Weights of a small GPT-style language model, trained from scratch on English Wikipedia.
Architecture: rotary positions, no biases in attention or MLP, tied embeddings, normalized queries and keys, some layers without attention, gated attention, capped logits.
Each number is 128 + 32 x the weight over its row's rms, rounded and kept within 0 to 255. Layers, rows and columns count from 0. The size above them is the row's rms in percent of the matrix's.

# layer 11 MLP up, 640x128, rms 0.312, rows 554-564, columns 64-127
size [107  99 106  80  85 109  92 108 102 108 120]
[[167 136 131  99  99 132 103 130  74 128 195 157 125 155 120 109 111 145 111 184 198 143 119 131 150 120 153 113 140 126 142 118  84 190 107 119 119  54 161 138 142 126  88  90 161  71 188  83  86 116 153  80 107 125 126 101 163 124 112  59 145 153 124 130]
 [110 162  81 160 107 134  99  89  72  84 174 163 139 155 149 101 123 154 115 136 109 116 141 131 123 158 121 153 123  71 127 195 187 228 110 140 102 156 157 109 159 151  75 185 110 137 130 156 152 115 160 150 112 113 174  53 126  77 159  99 102 140 179 160]
 [106 112 127 138  64 160 102 146  86 139 175 143 117 187 110 153 140 110 116  73 145 149 103 137 131 166 115 132  99 121 124 124 128 100  79 165  54 140 128 144 130 125 180 106 148  82 165  98 187 139  46 102  83  97 117 176 129 125 111  94 120 158 118 127]
 [108 142 183 113 113 126 210 156  88 167 132 140 114  97 112 160 158 121 178 148  90 145  91 131 131  84 101  99 104  91 131  77 146  78 146  96 143 165 175 134 156 168 120 110 120 142 114  70 115 155 102  95 104 123 151 111 166 115 136 143 188 116  82 169]
 [171 107 135 128 152 122 110  86 130 181 102 157 130 123 135 188 111 114 178 132 122  83 115 152  85  36 147 157 143 157 125  83  90 165 111 122 153 105 151 166 160 175  89 163 161 140  51 130 125  63 155 136 144 166 139 142 114 145  86 143 146 111 171 131]
 [158 142 157 106 137  97  83 113 106 201  67 149 113  67 109 120 159 127 162 173 144 128 136 170 114  56 173 149  89 159 214 104 126 171 117 138 134 151 144 152  66 156  97 156 129 123  85 174 117 129 155 135  93 164 149  76 165 104 153 112 116 150 131 141]
 [110 159 119 109  94 138 152  77 134  89 136 155 105 126 133 109  39 117 103 149 126  87 196 135 155 134 156 197  45 126 162 120 113  95  57 129 120 129 135  63 132  76 106 126 123  89 102 162  72 127  98 101 144  54  74 151 131  93 157 140 118  83  94 140]
 [128 135 110 127  82 135 137 126  81 113 106  80 141 143 132 143  83 142 143 105  70 153  76  70 131 112  97 136 153 107  82 144  90 134 123 183 111 106 160 127 146 115  90 125 119  99 122 152 133 123 106 166 158 129  96  89 144 131 124 160 121 218 100 161]
 [124 175 120 168 119 210 220 132 116 110 169 123 133 168 102 175  98 113 117 144 138 142 149  84 136 179 146  60 138 140 109 120 151 111 139  95 135 109 172 175 177 198  87  98 178 104  80  95 128  57 119 143 101 116 106 171 153 151  99 135 164 131 101 116]
 [134 113 156 144  76 159 167 121 141 106  62 104 160  76 121 143 158 139 170 121 105 135  98 131 144  62 148 140 189 122 150 115 126 113 123  42  88 131 177 122 113 151 177  82 148 133 180  97 147 192  97 129 162 157 127 101 123 157 119 120 122 168 185 154]
 [168  98 117 125 115 151 126 180  84 196 139  53 150  93 139 150 184 142 147 136  90  76 125 195 156 154 126 152 125 141  92 117 102 157 119 149  66  97 158 116 144 124 182  69 127 106 145 141 124 148 103 159 125 107 152 112 150 172 138 175 102 128 102 143]]
# layer 11 MLP down (transposed), 640x128, rms 0.419, rows 554-563, columns 64-127
size [ 97  96  97  84  78 102  91 116 100 108]
[[150  92 100 133 145 109 165  57 143 167 122  73 153  72  68 131  80 112 140 116  87 128 173 124 166 154 134 119  96 102 101 162  96 135 166 132 134 119 148 120 108 126 136  93 114 171 120 120 139  99 176 139 113 103 139 142 177 119 143 113  85  94 159 148]
 [113  96 108 192 107  87 138 139 164  97  59 166 122  94 131 101 104  82  57 126  47 145  89  44 129 130 124 125 168 116 123  90 122  90 158 129 132 157 113  69 191 147 119 111 133 102 111 151 114 148 106 113  41 125 131 156  93 121 128 142  67 162 173 109]
 [105  95 163 120 160 118  47 121 126 104  70 166 125 126 129 120  97 146 151 139 170  94 171 116 117  95 154 171  99  63 141 180 106 129 145 179 189 162 117 117 126 149 103  79  77 143 120 140  87 146 171  91  87 189 126 130  96  84 122 109  97 154  92 142]
 [103 143 144 111 104 159 162 121 105 137 118 131 102 213 194  93 157 134 137 100 146 162 101  97 168  80 105 135 141 126 116 124 160  79 149 139 136 121 144  88 181 178 145  61 139 151 172  71 130  99 134  92 111 162 101 151 132  92 119  82 143 127 121  87]
 [142 149 134 101 150 103 145 176 200 109  85 154 120 138 115  64  96 195  97 159 133  90 156 129 165 135  75 122 134 105 114 177  90 143 127 114  79  57 132 131  88  79 121 128 100 102 102 122 127 148 113 144 199 105 106  95  70  94 195 153 140 163 109 110]
 [106 134 133  97  83 145 155 138 104  70 129  93 109 112 152 151 139 129 153 139 140 148 158 164 119 121 183 159  68 138 165 140 102 160  85 144 172 194 146 104 130 145 129 138  90 128  71 148  91 157  78 176  60 120 146  66  63 138 135  79 134 123 141 148]
 [105 200 105 113 146  85  65 145 127 126  94 104 156 149 132 170  86  89 159  61  81 140 134 130 115 147 140 174 110 138  74 123 140 126 131 181 146 144 136 128 122  96  88  68 115 158 144 170 155 108 126 156 146 162 151  96 105  57  94 161 134 115 142 159]
 [ 64 164  78 117 102 202  91 136  94 148 140 149 123 115 167  77 144  95 162 120  90 119 123 180 117 102 119 132 108 126 174  81 176 169  49 134  95 151 106 158 186 153 138  75 163 148  59 165 163 182 143 108 161 118 105 145 109 140 191 156 116 107 129 110]
 [149 107 123 149 119 140 156  91 186  97 163 130 126  57 120  47 124 180  95 173 104 106 108 168  89  85  89 127  92 111 144 135 131 115  64 144 127 115 162 154 176 133 115 197 126 131  57 166 130 123 140 213 103 119 146  64 159 145  87 141 139 123 170 187]
 [ 91 179  61 143 156 134 139 131 116 126  98  67 123 135 142 113 154 130 163 133 142 160 103 122  74 112 156 113 208 192 111 158 116 117  93 109 138 134  37  97 107 120 113 102 175 118 160 116 180 121 119  73 137 119 148 128  71 117 157  89 125 115 133 145]]